Weights of a small GPT-style language model, trained from scratch on English Wikipedia: 535M tokens.
Each number is 500 + 25 x the weight over its row's rms, rounded and kept within 0 to 999. Layers, rows and columns count from 0. Numbers have three digits each. The size before them is the row's rms in percent of the matrix's.

# down: layer 6 MLP down (transposed), 768x192, rms 0.168, rows 296-424, columns 96-143
# up: layer 6 MLP up, 768x192, rms 0.176, rows 297-424, columns 96-143
down296 093:543499492543533480469491490435556446479506532509519504476493509518471457537506505556522513539499528528489513494477492493521475508495498493451491
up297 111:478509508511507504481501467482485501496477474473505514531495495541523518475518465510524509492458522530505543529517513494531486463445463475479551
down297 108:521564501509482467461529505489488489496482518466483481509473464525515523485494473515533515452463512475529531498486518498523532536474477502477512
up298 108:524473510496527486475478505495505499496493455484445443517550510515509480531533507434502573542538510501506518463539453492467496482511499524510543
down298 103:483529498483513464457545508520517501474526550502510480505513467569530526493527507504478452455541506514501503471512547492553515436465493486500472
up299 088:520523474490488476553504516494508450501478504547536478501515486529464505505489502485508479471484553529473506520503528459497491528518513529488534
down299 092:509514485514498507477497481515512553436512478502506512527484482459523522559541480513535522485568513498528510505558516465511532504542503541522510
up300 092:513502522509573451569506500468527517546533487512496491475488528468440507465529496470523514514453488493519481500494524500545483489471503499524503
down300 094:492531453505433462479484514482482460507515517477517443511508485495471521497507479542480468481473554497516499546512513514552518539514506500551476
up301 110:529528497486514495526489497492531465519524480483490463514547478517475508536495499485552500501523520470520541504525491444546469510480511491544554
down301 114:474480496509471504500492510468507459457483542499525466456504441494501521489482548518476493518537456540485499492541510502459498509508503516498483
up302 092:482499544471537518484534477540527444514499455543469469456527497465502492495530558518500454512493511537500470484476525497484552512538507479491536
down302 093:515530490517477479468469506495490549460510500504485483494508526492525463533490505559537506511493484521494452500476473498499501483482528532505534
up303 104:520470509486522521516558483496484522487499434466495507516499539512448498504516528495496512497511518510506508507501535522506511493472532469492499
down303 104:502456490495519478497509493517499503482541462488519527501542542535480514490544516526480499493500530500541505516503510560518468481531527502493504
up304 114:495502526481516419504472520500530520539533460447482464511489552534519506534504506448550500500569474544497500483511518526506515492474483483493580
down304 113:504471538484505509522431493523522517511522458486527438532426488487504531525509555500522524534544480447498455514503521490485544504498492450505513
up305 096:493454481474489498489512506476496502460538490499520440509503487491522489482508499511494485480497518490491517483556472490484478508486491531518495
down305 097:501529502497504506543545469517523497443533483504501530518535512456495512511486523531505516480488540545475537482493524514491473515465443573509502
up306 105:511488490525505507506474448494495552494463480494492498477543533503505492524509533514523515488458518478494500458521523464459539464514486512514509
down306 106:432462464494520490511506471515490472548489492480517558477508507536467516489512501542477513490519521450505490486485483496557522465443492501517487
up307 101:500462449470529510492515484492454524515482494499484488453496558475508487541495508518560505536517513492475521508502485469467496487480508476502551
down307 098:477489483491518492510495480524498508473492529469502532459467486450470520453504506485500493518513485530478464497490460494476491542528520479479519
up308 102:502499534476556506490528487498504500421476506506500476485557494452483503493529524523509498491485517497479509521503513508509484489478485504535532
down308 101:519483492504504452540489476563549474508526483505499524497506498485536513494526523518478472462555475505469518456481515487533459500486521498517484
up309 093:513500538479508526545540468483501495506531505524494472498524502492509498443515501499488468476531438512496515509469579501473481533508507501514499
down309 096:568519501453481518529543518497465535497446534494475490474512493553475498496490528509457507513540450478496525516527538495505503516515552506512549
up310 088:483446508476535485485507506483512496540519499477547500481577486528449505466534543474513444470489525542481523520470519491481469482466500481502484
down310 093:462485456473470451464484517496513481502472562503481531500529525504513486513536504489492525480502505530521472486472510535528502508506520505531461
up311 101:528553486460511526495526445472535476508479487494483517495488499492472487445480483508528536463528465488457523504556514519464473484523477461482522
down311 105:486514500474533504530504467529504501505470501520500539495543492553445549538463479504427485503502484487491486497518480545492508533502507504496538
up312 105:513506482495483471517484498479495527538456493530474524477485491524467470473472507530503503535522493491476523471492517410463491528469509514514523
down312 103:523530516540498515499474493471530556520528480533512486495492454526496502528499534502459482498509475494538470498496529487484534482452521527502497
up313 113:512499530455509492508489509447486459472543471477479531491515524525515463493536521459494533526515487512451510470491498495458500504512491447494549
down313 108:503550507505492466541478529463515491467537511467471520491480538464472492502494515496481513482498465532478489461446510484499476510486492494511518
up314 112:525539511473514509492505481468508500492466498512512493506514499525526489453532532520511503500515513522499535534524527493478489487485500512491531
down314 116:515495510546486576511474483525478509499496523506468476514474500462516524498518477499514482492510502505488476503514546504497535517462507496469478
up315 090:517490501447476530492480474504419475458453497535477491515504496461512495529481487455500556495514481510465490484482534493486525519508476515535521
down315 091:460508504472498542512560500514524479484524510517494472500488523492526531506541520456491500501513518517534504520511514518520541510484508514514492
up316 107:484548466508516500456475448494512475530467496516471475503501551501506508512498533510545467479498544501516480480462512471502531511468512492525529
down316 112:504504515514506484441542512442509498498502497512515475487541514467485521519496481488506500549454493521545538573532505542506527513504513500477483
up317 096:520498504471485521519515467511499521496440491495470484491488503522506496460524528522506489465479511464433534502500492543527505460554474502488490
down317 099:498542480513506541523478455504521534472440475487482478518478471469480452478531475516531467445465543466497502486556515505499493523515514545511503
up318 114:528456532485490463514504489494536492519524498554478479484575533495502493515513495484498520531486484550460497507509490450470501498504459526462515
down318 114:501489474524484523484489512536475485462524502503476487551480449510493526503539513503522448486507519477504512493516496471493509502475527514467530
up319 103:502488536468531523541492497487493465492455483482481449483550538474449478505517561474499540501469457537482518495531517473518499505474518497502477
down319 101:472523490517494509473499477559502509485549537448449510539487460497481508559485508493455550480511498456536488510554513489497503456515508484543451
up320 103:482506471481539520524543455497491507470486508503475511470534508474500496443504489468524497496541524504519489505489540454436477442460455508513515
down320 105:504482499502459454468490545520507486477500500490570545498473535475520523525472494484534501481514527545499482523487493473516479448466539459550444
up321 098:480468453520499525492529448471479537473465488540504505483534554467520483529509553490510516488531479486488495495516487507500528462475545476508509
down321 097:520475501483495520474532505470502480515558493520531545434522533500491499499518450503491493506499473491502492479513462539522551528504528518483540
up322 099:480447533489532518529487466483460527473544509465502497509472502479487490526534529451489483543536481506503528481459507514479514491477488467521521
down322 099:466534501500474517464500521489484525463479510472510510484461486531514469494510533507476510494567472510492530468502495554503484537476474462481526
up323 098:526469515466545501491463537510526496447498496517475483459517482510464505502499583485491488499481477512507520479520506459457522463484505519465531
down323 102:508450515451490471496497489503444510446477521521448449503500489492504487479519508538524522471482477489515517514540495471551498525542472519468490
up324 107:572516544495502486539519505454487514486485488531488492540514524428511496516530535482541510552482485500471490464548483454505497471477474536503543
down324 110:491561480501451518528518498458544462528478448540502452496512504469485489525499532508481551492507524514508534461503442510417542546502484494526509
up325 096:555436487477537501469479437518484470525492528532477493507507513495496525501458530489513556484559503490533486489508545494509505491492458491546508
down325 097:541492526548540435538471512486461500518484518481530484505488526467500524452469455507482503440505450478550523510479534529502511498503485471525487
up326 106:489492482498509478513504453496516482495499517457498480487540509492541454472495507496553509482493503527450505459499492509455487471476484496489563
down326 108:496490500498514464539537485505499483531512511492479518491510528489553510484524544517495488498500485502453465501474529523505485504457459509473497
up327 089:543536499516510525507487508477455490456516473527478480462483513483445528486568544520558489444504484541496497458460521476529470499517481501495483
down327 091:488512503506510472525519559462492525502476453535516487531507469503493529512517498508461472477460541520522479499529552531516512505463488497520468
up328 102:563513518459489520528533500457500484475506493487520507508478539536503492458518532499542520532511495505451463525472453479454484549486514503525488
down328 104:500523499475502524505522477479519477515480495500516512544494494532449459539497473504522513545465541483485554526479504534509528482479484512507510
up329 104:502532487490529494495511510490502498519527494512471486432518502495467479438503507519521496497512495464484534501526476468506460511477495449504525
down329 105:509522502501465484447500517475509477512536507533477497505484524500506525514470500521521533537485464474570570527510489484472514503508506477548514
up330 103:516488500461512538480534536511483494473520482541502451487551530499470474525554486508532567465546497516500495493486475490505489546479516499516478
down330 107:508481490494513520464523554521527539479471476483526532465495512476497465499592507537488518506481476487480486504510486538528472500471464536530503
up331 102:484506517464505495507495478477484482502470514527447480481489506546490460516519500478507514545565517515499510519491493524517500474432536499509485
down331 104:489490515496480506480486517503477540531510533493514511496491494560510511491472545530446481480476505479536513504510525512519509494521488519464542
up332 096:489476519509494536529504489517472458497517526451429472509491503510468459486464517492497508489516532472503501495492522492483495517526525514537509
down332 089:506512484506509480455495471485497554494487451516486514518494509481523543517531511499525526514480517525497527487561480457520510534460490476470507
up333 102:486515473510509473516493496449488536505534483506489477437484525510494479474498523470516536553515474482504533497516493449496479536487506474523481
down333 106:518481518468505514480531488486499493526542502506488537528520518510497511440512448517497540467474465488554460515459518519462478542493537490486549
up334 079:505516495489505488478447476500492444505503514484477482527536493524488462462499535523483466477474516543498507480524516449474536512520508471540489
down334 085:471515506511530488491490478477507518496523550459507510464479510519535507512437508509480537506513511505529502532460500464536487465504498498509505
up335 082:482531509472521491514472480475428550470523495512508466492517535507504497517523553492515512495512481491471475515471457472519455553520505515499466
down335 086:473512516481494488504497500508449511491541551511447514488467507552516468466443537490504469520499460468488489467476504472500461504477483529486526
up336 105:551524557508505493474511485481479527464504509514508490451487533456484473514485509487512506480551547526527525537507497480532512486500499492525553
down336 102:519555483523477500499483551497498515440488532468514522479507451476504475522508504471523521522452479501493478490546481501525505529533453489524515
up337 091:507487517524538519500505486482460513527500504473500531459503502510484468525520507537503501520498484502521535502550544512483469503482490514487475
down337 095:434560498487511530507480522522503455516527518499519462514552503478518481475484508472499480539488500529462486532540468476450545509499533514501510
up338 092:519508512480498467485535480472526461507514493464490445490540494519470515494483520520521514470499487520512540538541540489495510518497480522500501
down338 092:456508450511503514512445528484478514490494498477512543525482443488528506532515474476519515546478492497494481560487507502452542494561502492483543
up339 090:493467531463538511487539532470504525520519523520499488467490516487496495492514525481502494537527490546491474481503490484499474531507513467484513
down339 097:498504496512502433488503516508537506461504490475504470500518492483480526507513486516532505504513499527498511520472517503503511509524532507539467
up340 106:479496491486454528508545466496450511479485499468471495506481526528490485453539546511489494476471541521487461470521502486475492444497519533507502
down340 104:472461493437427503490499491487507508508490477502456525502524512465536509502499500488511505497467513495443479473552468496492470477498499507492537
up341 088:543497534484483456507467508455497495503495493504533459445490522452485472489513491491523490526528524493456511511487448496530500485514533476496510
down341 095:534471490434477529544485524436503528472495510533533496449502534481490511523489498521536503488467462486513447495524483468497459483498507485458553
up342 090:505464517502477526467510452492556522497533518520494538482518496476482491472491536461540518498484476495469510482469517488482539475546491507489501
down342 093:512453510502506538522476491499511461513516497499522488497521518538537519492511490486526523467465490517494513521461493512454500489475519505468480
up343 104:510530522449532513462506490472501492483501478485468502487533492485481439502482523452528548507500516521518546526522485490520502475538492494545508
down343 108:473484538481471539510536518516505499521538467519512520484460493498513512502518500457531510513508451482473538492514473509504499492459486527482481
up344 113:497469537517491500552518493495499508499498505506515464527511508488528507448540536538508537523477485471469505488527513513509509505460525497486530
down344 114:513521514484524531512525495501547544554522508522511504529509519490515489480491413531534454543530484513506499446490501479437530506524502501486467
up345 092:515496522470506503521525486482480514481505519509505478455485478524476478458473520481522487497525495484491501509493510538529508531552525512476500
down345 093:513522517501498481503481461439478528468503504493516506493475481475529499506474527531502445503471554510488482504524538498483513511521434524495520
up346 089:516528493479513476509507507460506507530476488548549498483486546527479487492520517543522533499543513528534512519531505519486499509476496518479542
down346 090:510510498499517484485496457495452510485491456460494470508500492494534492425508498528484467496501499508500477511506499508538531536507502520522466
up347 103:530463541470511530546514502471513468507502476484477466517534522490501535504560483455552578523505465493507479461490470519549512528512455451502477
down347 102:514483467429476515512532500508471499524541506506491477473571529509468539489477504486492530529456538503458471504491492509490484454492506518489515
up348 089:522500486493461522511488495471525509529525418516488483533487522508490500466482487459487510504534466495477453474476501477498492529482480499504510
down348 087:478497520477501499500493519509499535511496488495483512488515526485537521481450498491465470514500480487475520516492514459435494483494499500492520
up349 095:491504479491580536518498486483464476510490516522546460508483499465472479464509528524491522469505473468446470467470508465493486511491497485475550
down349 097:448502482505496480536438476510476473505478560505497524455503476499472510549535500526495497497477515486497451496519498487507472542507506484497519
up350 105:499518525467511530537486488505481494485533442497447501482499488520483478491475512493514504517481524476437514499498552474511488470497473485548512
down350 106:489499474514492487495526494516501459503489506462501499504490468536501500531470440512532470486534534450484532514528482498504494517522517514507505
up351 101:486484553475474540501484522464513494518487502506510481493509482513479494483534493543499510464509477572507473517528472470505511527491520504517504
down351 100:489482502490470476516545493471565489482542503495514471516494474523489498472486524533473483503550492485503507490489493519523502523450463510523490
up352 092:476469506459491478510536509486534484476507472527509475454498501553494532498491492455494507459497511452442555465542495502470488548498515468466503
down352 089:523530502480522486486466505492498514473458512495476516476491476469464522504535528512513487520523480470454504504441522511507524513503496470486518
up353 101:517478514507539543538538464470484511520523451507506515477503515453524498513533527482535513516497494570491483554476515481532486466493483556494484
down353 103:479497513506480481480538510491493494507506498539493500575512462515570537477511500490501537522493509539520462509501525499501481521507472530533486
up354 090:528507533528513526521500483502488495518463513537525522455518545509504470477528511456533564463523507522507472497547541471497472486550470512465492
down354 091:496515472495507527494480557480504507479472490542488529503510517470465458532519508554552497479512489525510501521474504496501516494489514490436542
up355 102:541533508465542496480535451498534513495477541547467479478536496492498475470519555534535504513487499504531467531491519485506533480499517506490510
down355 103:513464505456527445474502481524545530492490485525501512530493506482499528479522566491531471474532470460489520497510535498531487500514524522508487
up356 093:504500486540533529527476489494512514529508482488509463457517515516453479516486506501517507477534533539509543500512490506460505495505495526517510
down356 096:510482484482508521473477522476477534524459499483460562503514497509536537516465487469511502475497493480494480538504487510521477526482486452474489
up357 095:545505521482515481449493472466492493474511474480478478482490519573507443546525483500513482535497513517550510471475477505491491477534506507497496
down357 096:445508490471502490489498512539443487473526510475492487524514483524514496494503478482517495498504491466505506526532550520557506454485502511481462
up358 100:513511477439486487484521461481479496490520536513479467520510454478495519487568493501585502494554478530520480526476443467541480471489456480478491
down358 102:517521500502498518471504477479463503465456479492570505531507469485509505499502497504550504492520508536501482516517483516522515460515507491532517
up359 101:475481557496498467476517436465503494543468478509475486495493501507534475493527495466510541525515483495444490466460516483529505488500484493487500
down359 097:538501498494497464474490519502528511489492508507524495499484492536505501544496488451471528460510500494502497493485502464524513479481511513511434
up360 099:483449545447497484512501516469504492492499448532498460511496509486513485519514488429503510489542504530520471460541476535488504468503484446518516
down360 098:511495483494494503503458524491525506494509478542515506517523498487535479478518526517476485495573519511508513515489503544504475488489545501511483
up361 096:505499494522475482524515448459534501480544516479480497475492514548484536498523497495515483550527499527514495506476540511505530473527514457572540
down361 098:525459483535478476511489488459501518500506509495520517483472457489528530478474456490513494534525515504490501511497536517543529487489471481524506
up362 102:514520502465498428470525499469510482500500489464490495484466513506499507490499491535482542489512503459462508438469507484499500490491470493492507
down362 104:500504486477483481500516504505530485498517506478523489524491502494495525544501460505475532479496495480504464489450500483508532480493499487494516
up363 091:480503526494540497495489481472484490439495487550493509512539490470520485528521532441485498537549495497506493472498537538514506520509545509499490
down363 092:451505503475463445491484493521517471505503508483488499533467516497479483518540519507455519526505487500499502510498454492507479529516482520522468
up364 102:512450511559505477558520456445475489489533462490524453469485500514524476478519515507476495518505480470486516469505508508504562534488482517512471
down364 103:500493503504515476508490479470519503518488483471532513492502491496489493525512488532513488521468527518499535542501485505512515495502478539533480
up365 095:492547496502479489495516506456488472499527532492509494463548487511556496471501511539503492478517465514472516467548518506479507472445498518471483
down365 098:483507519507539504536500502478446521472533487504483507507489477487474484489514515494495553477459523497509514494486496513515490526507504471555491
up366 101:535488503543519496532537450501461498481506499516450527523491515494464468462506554521549528517506504470514492530484527505544499480497507489505491
down366 103:500473483528491458519543493543536549521479499492482517527507514524490499489471545485524536453494546469523485506472495498479498482463540506532445
up367 087:517500485475540517451498462513501502512499507483512539530502531504539492512468501520504521519504515523484562503499552507512521460475467521522531
down367 086:514476460469556461464500448473494472487486526492477506538524489472534517469495475527518505499493494471490510507512523550523514496481497531538504
up368 097:533533510480501517462486480464539499480511492507449451515541511494472491506501517549488542491541523523508473506489473483471519452471497515535500
down368 099:529514506497493448522484542520520496522470502508523502503501507524463513488473487489500487507523476449526494557512525530491497509530524437519497
up369 112:515555520507517496468538507466512481490526480505508477492492495520518470509551499484555538518491554483498534494500525524494488487440496526499541
down369 109:483474550490463448502480515518471504516498484515516454487466499486510500484502467468527544475481556480470511523494485478522515494474505511517522
up370 116:532462524456499494565534487494503457535474499493521480432528494509499512496486468476575538526549511502486502493510523495505510493497493520446537
down370 121:508487512494439500524532501496477506540464482480512527476509489514492528517538498526510495491493496485492516493515495500507466459502533511510499
up371 111:522472512514484548508529452491482472451488495513511464537497497525515513469494468485518504526488508539479501502541532482470528455482481527496573
down371 112:492468540495464533551487473507513528457446516513501500511517525514491539526489512490539542529463492548514477471477485457472511462483487483505496
up372 100:509519465473489484515527505494515497499500507496472433500507512457522504473482554448528497471493546445493499519522492475489510438535452485482492
down372 103:469489486470492507488528485511536484574482494493500476438450515502468493496471519523489494473508482511517515541490504532475517525483489521525494
up373 095:500486522485513502486535468514536500463498504508498446534510520493502467467502514483536486474505480515479516459486475489501490497453480440531485
down373 098:512452525497483488475489493527464497496470533544521485512490472461527509501479545533482501515505498560518517500493471494490496429546509517516491
up374 106:507477530506517503541489481479484474474497499496474456479505513487480495506511522491533524497526519522476486471449514535473513505491516502543501
down374 104:522513510520482511469541506515484485483497530485526514517464487494520434510479496438531522508491507540532529516528503473531523458505462503496534
up375 114:480488471473564483518507477474500528503470454532498487539506516514513472480489520464515503510485491487529501482517504456487479446493529470482547
down375 114:494507490478534501438493474528527490537526539522501499500493485556516478504459520525500529484532469495483482523480460509519474457519550510464474
up376 123:476522505457522480523513487494454523495469457480470515517491514538494470471487520458512542519513506512491497464502537484467480491525478484500518
down376 108:500536488526503535521498496538475502490501457500533506537488513521539505515469478488507495491493522509503533517478484463582501471521514481488472
up377 099:509532470490524511513488469515519518506472441512474491444488522511473458493488504509560533510477514530534469510503520524483478518498504505494492
down377 100:529489479498508501481519507523513506477518476528476503499499530486484487535534492521538523470493514543527535458523487477454551506463460491513536
up378 095:475466471493506517494526485495457462572510528499475487512505514522523508509501488530471541576488470484483495510531502482458504463510483535485500
down378 098:508494473439524497496495485544456488525494509518473446495506478502506509483480488557511521497497475463482468476533488479454520509505521478444492
up379 093:501483497485447490535549496454505509475446480496508453473527493525484479455504554535501519476504496484464464528516498479458508487554482489497528
down379 096:473501458505504507484469430492509455492502515490532475488535492519487487487481492504525492491493474507495538515496478521503519446497543497526506
up380 098:462464506494545469531500465507489485539514479493505475513474482547457488463521489478529479511482461485504479504479433533502471518539526487529479
down380 099:462490489507540493494447484464475480509466479550477524491536508514503521538489509536518484537508515526521503510499464517570529488489435526464535
up381 098:530493538515479493448561475451529510520484535524462527520560519514493463492478532483506493488525504509514462506465513490490485523466454502506517
down381 102:491514520540503518497489525524443469515485484490485474506531477515495497521450479514508449475489506489519468472520547516447502513547502507503541
up382 105:485453518470504505538486478491491493512484485515486469477492510467489452536505535461521531474510484523536479460489558425522535512504496438500452
down382 100:500443529471472509514478486508510500507521532492527482551511545480512501542541482483488445556481491476541462499501510483507458485522528470527481
up383 089:502530470482503481527501496500490520503508474525508482525479498462559419484516534494511551489491517485521543537468474486479493467533496492515492
down383 093:522503507517494530483531469474494475466522491510488517514461500502550558459494472498493504513531474506501537490509582524500556470494445515503527
up384 102:532527482476471487494478433476483508501511478496484499476490528507504482468511524513506555490458506518493499503498464471493485504546479451498499
down384 102:473493465509498514516475460509470522516490479460468502520476531426472499478541487466506529502467501466477474531455504510483512461495468519505460
up385 097:550552513531493482552513503517520522516546512528501457468504538503518512497515485529505524476505476502475517472525503486510514468522477537527487
down385 100:542508500547489479548543486502506510487468529514547466491520528482511505521501482491537535511474482507524468510513531471480494458485466481468522
up386 099:528473526530565486504510453518486488534481488543475493502514498556480499526494551485513504486491491514467513536521483456485510466507506501498518
down386 101:480525489472490478518513528541536513467514551506469490485521477529525564565501527530487513503490512514512506483506496520456505510505482443524512
up387 098:544473490496485482443493498515481484508484480500508494492534549498451485511507502490516526519477485509496511508459485538498509518479530504506517
down387 099:519534500548499525543535537506453478493497517506538473503498535469505489512524515494516490516499459498490465536491533499550480500462539525497518
up388 105:505463514498533526478510464449494524484494492514498457489522514493485505505505543482502505503506483524506486531477550506508479462474500494541498
down388 099:470476508539517477516512495486497541465497500516479470493505458510484500518500488478483450530469485454466525543472523526472525512487501518511500
up389 107:489503465480505553514495512494500488490485461463481481529536463525485465488488501472527506484480513518489527471542487479541503493478499497443527
down389 112:512477471484488533516507487480519514517509518507519470503515474537475483483463499473533481500558497475497546522505560535471473503505529476470477
up390 109:522516550501490499491523487511486454475501526491469487517485521535512434536510475480519535496489461519516511459480520524516515496497503492460514
down390 109:507482505479477466510484557483520475486497513511499445524473519548521471527485458492498501522458506457489482506453538520495525470509529541516486
up391 111:532533487505514509474523465498476475523488474516488514483503557483520485510549528476538462485504498484461544505508520477506515476482505497482504
down391 106:501530483495499524469499513529518476496495528485523498501519502464498502520504464457483467524469518536510552496549479489496490507512476454459546
up392 098:516499507479546518496521504500480516519532445495473474487484532475472479522537508475491521514511454490491474460526477431480526546473456477538513
down392 098:493499549498552496496488493501521479488524426516499535503511525501491513535507533467491530474496504524501519485472508476477488544488479487535490
up393 093:511479497534502516473524486496513484470518496500467518517534500505490504496503471518494501469544504514523510522482492483469491492478467475492491
down393 098:430480460518505566480522538510504468502505533486529524531503516490512461481516471494493478480504504474501541519468485518485517511477491470519499
up394 096:516523488436487503498494503472529512492502529528454498444534503478464487532550546479515511480507504515498543471532510472513485493495485483536540
down394 098:497525532513485502491522479474490485476537509489472483511499460534516545508457525518461508517474485517530503509487471499506505490508446497478473
up395 110:513495533504516508493529504488504504506502469488494459530509521534476496487504489492524494502503508528481526514542479470494484535499492463495530
down395 109:498529502537462489503540529533500510522516523528506531535493481483542566551511455481513484526486493552521515539523526484518529459515493499478501
up396 098:504504466480565507533550484490488511522497516508481526473500512544523516444492544477497529490488526514492538506489507529507478444518509490517504
down396 100:455509484528542498473445515479537503491464497487482492496499503510503509485473445521460491480486547528525452525515451480472500476514529483515510
up397 104:516461526503522454456500444509509534482492510490522503509541548464510497494494515497491459466484478472513524523498542474507519490484517461463556
down397 102:529498528479509461511496477477520532492509504486526496535525496521486525508500478532468475487492474476522458539519483485489499486472530473480534
up398 108:539530554496488513506565482490474501494496473511499462488542520466497527457516490480534502504485529493480532516492484515471514490473470486534525
down398 096:517535532490510524528490518516520522479498493491536509458443502526513550514495495500517499507458507512517499504537489497455500508461519494507506
up399 095:536493473483499514540557479461565517531524498541485477478506499502502499464482539472534490494485501495455530479432506472512476510460504478476492
down399 096:498488513466465509470506517463474497525501494515549484471527479519507514471492498518481488487534488483522495520516494534488465500521527494507484
up400 104:542508508514492443509505462448496489519558508488479469474502513495486471479529510515466511500529506520489513450510512544508494471518499501405489
down400 105:494500502531481484484506512486486497484510536460491530528500474482498537491504532468509524543486487504455530534545502511513551527467571493481470
up401 096:537500524538505480479498515445516500472505492556519452472483522488505484480505456450490490537474465497475496489498537484538506540529467511468481
down401 098:483551462481527495480460470529514491495530519475522516519490500483502456523502502481522501527467519517502529543536485529528483518493499483458513
up402 102:532471524513521507478532448512489490504503472469527498494510503490527473496519499463583486536520456482495503507540480486459470468492477507490475
down402 101:503499534542518499477505498545504521499476489481549517497517483515498511476485525448516406486435487476521467540495496502465479476509518500504476
up403 095:506499512524544470526539525449518461504508483503517470458557513471495477497497530483502541541459516441525512439476483504497478497518477462482469
down403 096:498545469471496502501480511477525507552479466492486520511518514443479500519480515468487526514506465468509501567542496468467517488464474475464505
up404 102:480484498502552448488529526459528474508477473465488493505530518532503510460515502481509521540483512524472516511536506480478499514509468490515513
down404 103:484438499481483537508465529444538499524453485489523493519442431463476518504512538529485475525493509480475449515463543453475514493513500496518522
up405 102:475508485437490540507480478493498510486493494541517513482485499539496499477519539477510496490499512495509469494523555462517526472518469503498489
down405 105:487492502494509454491498496520469505491530539464491460454530521462500543490475481471520516503538493503519492498497492477471508541498551484510499
up406 089:486533489502570504503511514471491500461480490496510491509514536515473480513483532475517505516434528495504561461537511478495507523455539468519501
down406 095:527470446518482530484466515471503482512480497530494539549495492488505498501461432526501514494442535499539512479532491486513505499510454505497496
up407 098:517486524531478488532500501511513467475514444468494482485537489506507453491509494483528490493511489501481499476483538509489456499492546502554534
down407 098:492496531553460474468539505481488515488481528477524480526503491494495530482480502563509510438507502474455492519502501534524499467503500501488516
up408 108:546562478519536459505496519495504512460552494521538501466480500490536493492522491463512512526496496568493494501495504459492502517503527492513525
down408 109:500506465501517486467493503507484540502498545506482522489458478472519474499470497532509510443486489449536490492490482503521521492480508478510510
up409 112:503492488496479455524511446484506497511482478514487481477534489472481496482533497482480507542492530500458538500500533506538519492528483425491489
down409 112:501504470496461534503547499515516492518521489500489500528493488529497506490547498492496475541449548494488514483498510495517496495534481474542497
up410 090:507483505490518529524494483476486513466504433548476483504524498486462483489519474472528538496542515478477512501500521522528515519454533430492525
down410 094:506499477518525509495513475533527512434458485523504464529534476546522486458482441498505463472520507531511548508524521458469540494497509500499519
up411 087:515453480510527500517471457472497502523516469548463520515516504507523485464556507502484551519497461492487502475468531499507522503507475527480494
down411 086:528476481501512511487460468497433561463504485471540504491490516456522495500491497469511510507462561496537500535516497487517543472499483501509495
up412 101:539470504497553535478489466458497507505536514507502471502525534497526518511526533474495535479530501506497491472497521439518483483517432476484477
down412 099:484532481515507494491486482520509554526476512504503478470482497507497485487529475499507439503481506454488520484526482473476483524528475497484540
up413 106:530498452514529509490483501473474485551506504542463520459497501531517471465511525500505511488534483456502505516525534464494480461511499493454492
down413 111:481494518484533460494514478482507494503492499486439515534496492486513546512508528470482521528518545539530511533431531516524524485490526472473491
up414 100:558471484493471491489521461485530517509500468489487508475524521491513468507515497488503501530491495536526535532493467515490518481477468476502498
down414 099:516531522494514475523529509493526508483480514482528448467530494493462519497550537514488488491537524502505510448508490503491511520469508495519482
up415 088:502479510502498506509506489490512513466509517473486504516537536491475524572503497488536545515475459503478486460508486468500507485492454507481487
down415 088:468527525521490510510510467498480502535515489485516556486497508512545485490472510494493468508537464479521541460477514476491491431503474523525480
up416 088:511478504487490454488524506499478518487463479464498500512518459488459501464536517503498491503503479479460526521484484498517517469494469526502489
down416 081:557516497442470531500475484484480524493491471499529485499514495500520506521533433517564534493473540517513492509537515530492492510463487509494509
up417 104:506528503509538487545510455456511522522507464501476519524545501536507507510556546496503514522537508518457519490497487462535529447505505491449524
down417 113:491481497497524474531508500507492517498507503467508528500483476489465552496493494470461428543491556488474476528506482486524501483490511450478534
up418 102:531545540510507517509512523482525489524503520466523516504514543474537495477505498494516482497525499503487540469512489439494459502485500449483499
down418 101:463523469526487508442515542515543511509503489486499465481484511461499522496507522518468496498515475499521517487519496497520470496483532495490470
up419 100:510492465489498483547484498486532474480519458499482475478505494484529474456497537463518503528477477522438537502502481500454466546530531518497503
down419 102:579478481479473477454533501470436524482482535498495481502482476507479477497466493500482489525498475542491502493485495529503503510554452506523474
up420 098:525518466515490502512537496479505495460472523503523483502525487490482468496523477477518487526451542512501530525522490476522487488506516470536507
down420 103:499486496473474467512526512504508486452518484469494490474515467538509508490476499513519516496490472487478459493473571540503522541498471494486495
up421 093:520518536505505519482439484480494511511521478515506482495468540553528479451511519460495479499501515510449515466507508471510510528537506507535496
down421 096:447524519541517512485469525562491491492518507485500521516520556516507506469452446461506536500514494479512505488492474492508495520514449472510527
up422 088:500527519507554513492476486483476500464528495517529460507495474511484504501566527436502480493532511529491523511460528464538506518534481548542495
down422 088:471517476522550492478510457482479530514525515510497554452509514515518474502459538541479521533525470485480566516517546526497533524483441443484521
up423 101:505477457511491464480466472495482491514465496515444507518493517505464456497485516524541509497501484522501494538514559500479540514504469470499533
down423 103:488512522478517512479490520502511518511527509462486540535454491528464470460470493465515492506509534488503540453468504504518486479495528484488521
up424 131:517527472489534484473525479511488476495536487474474509463512529539516504541477530511537498512500513496505492540532451482480494438495500454514508
down424 128:496478459505535509462546513528456456510555504486480485510560525531468500495476509536501476511501542479461519510510457474489521474520530491531480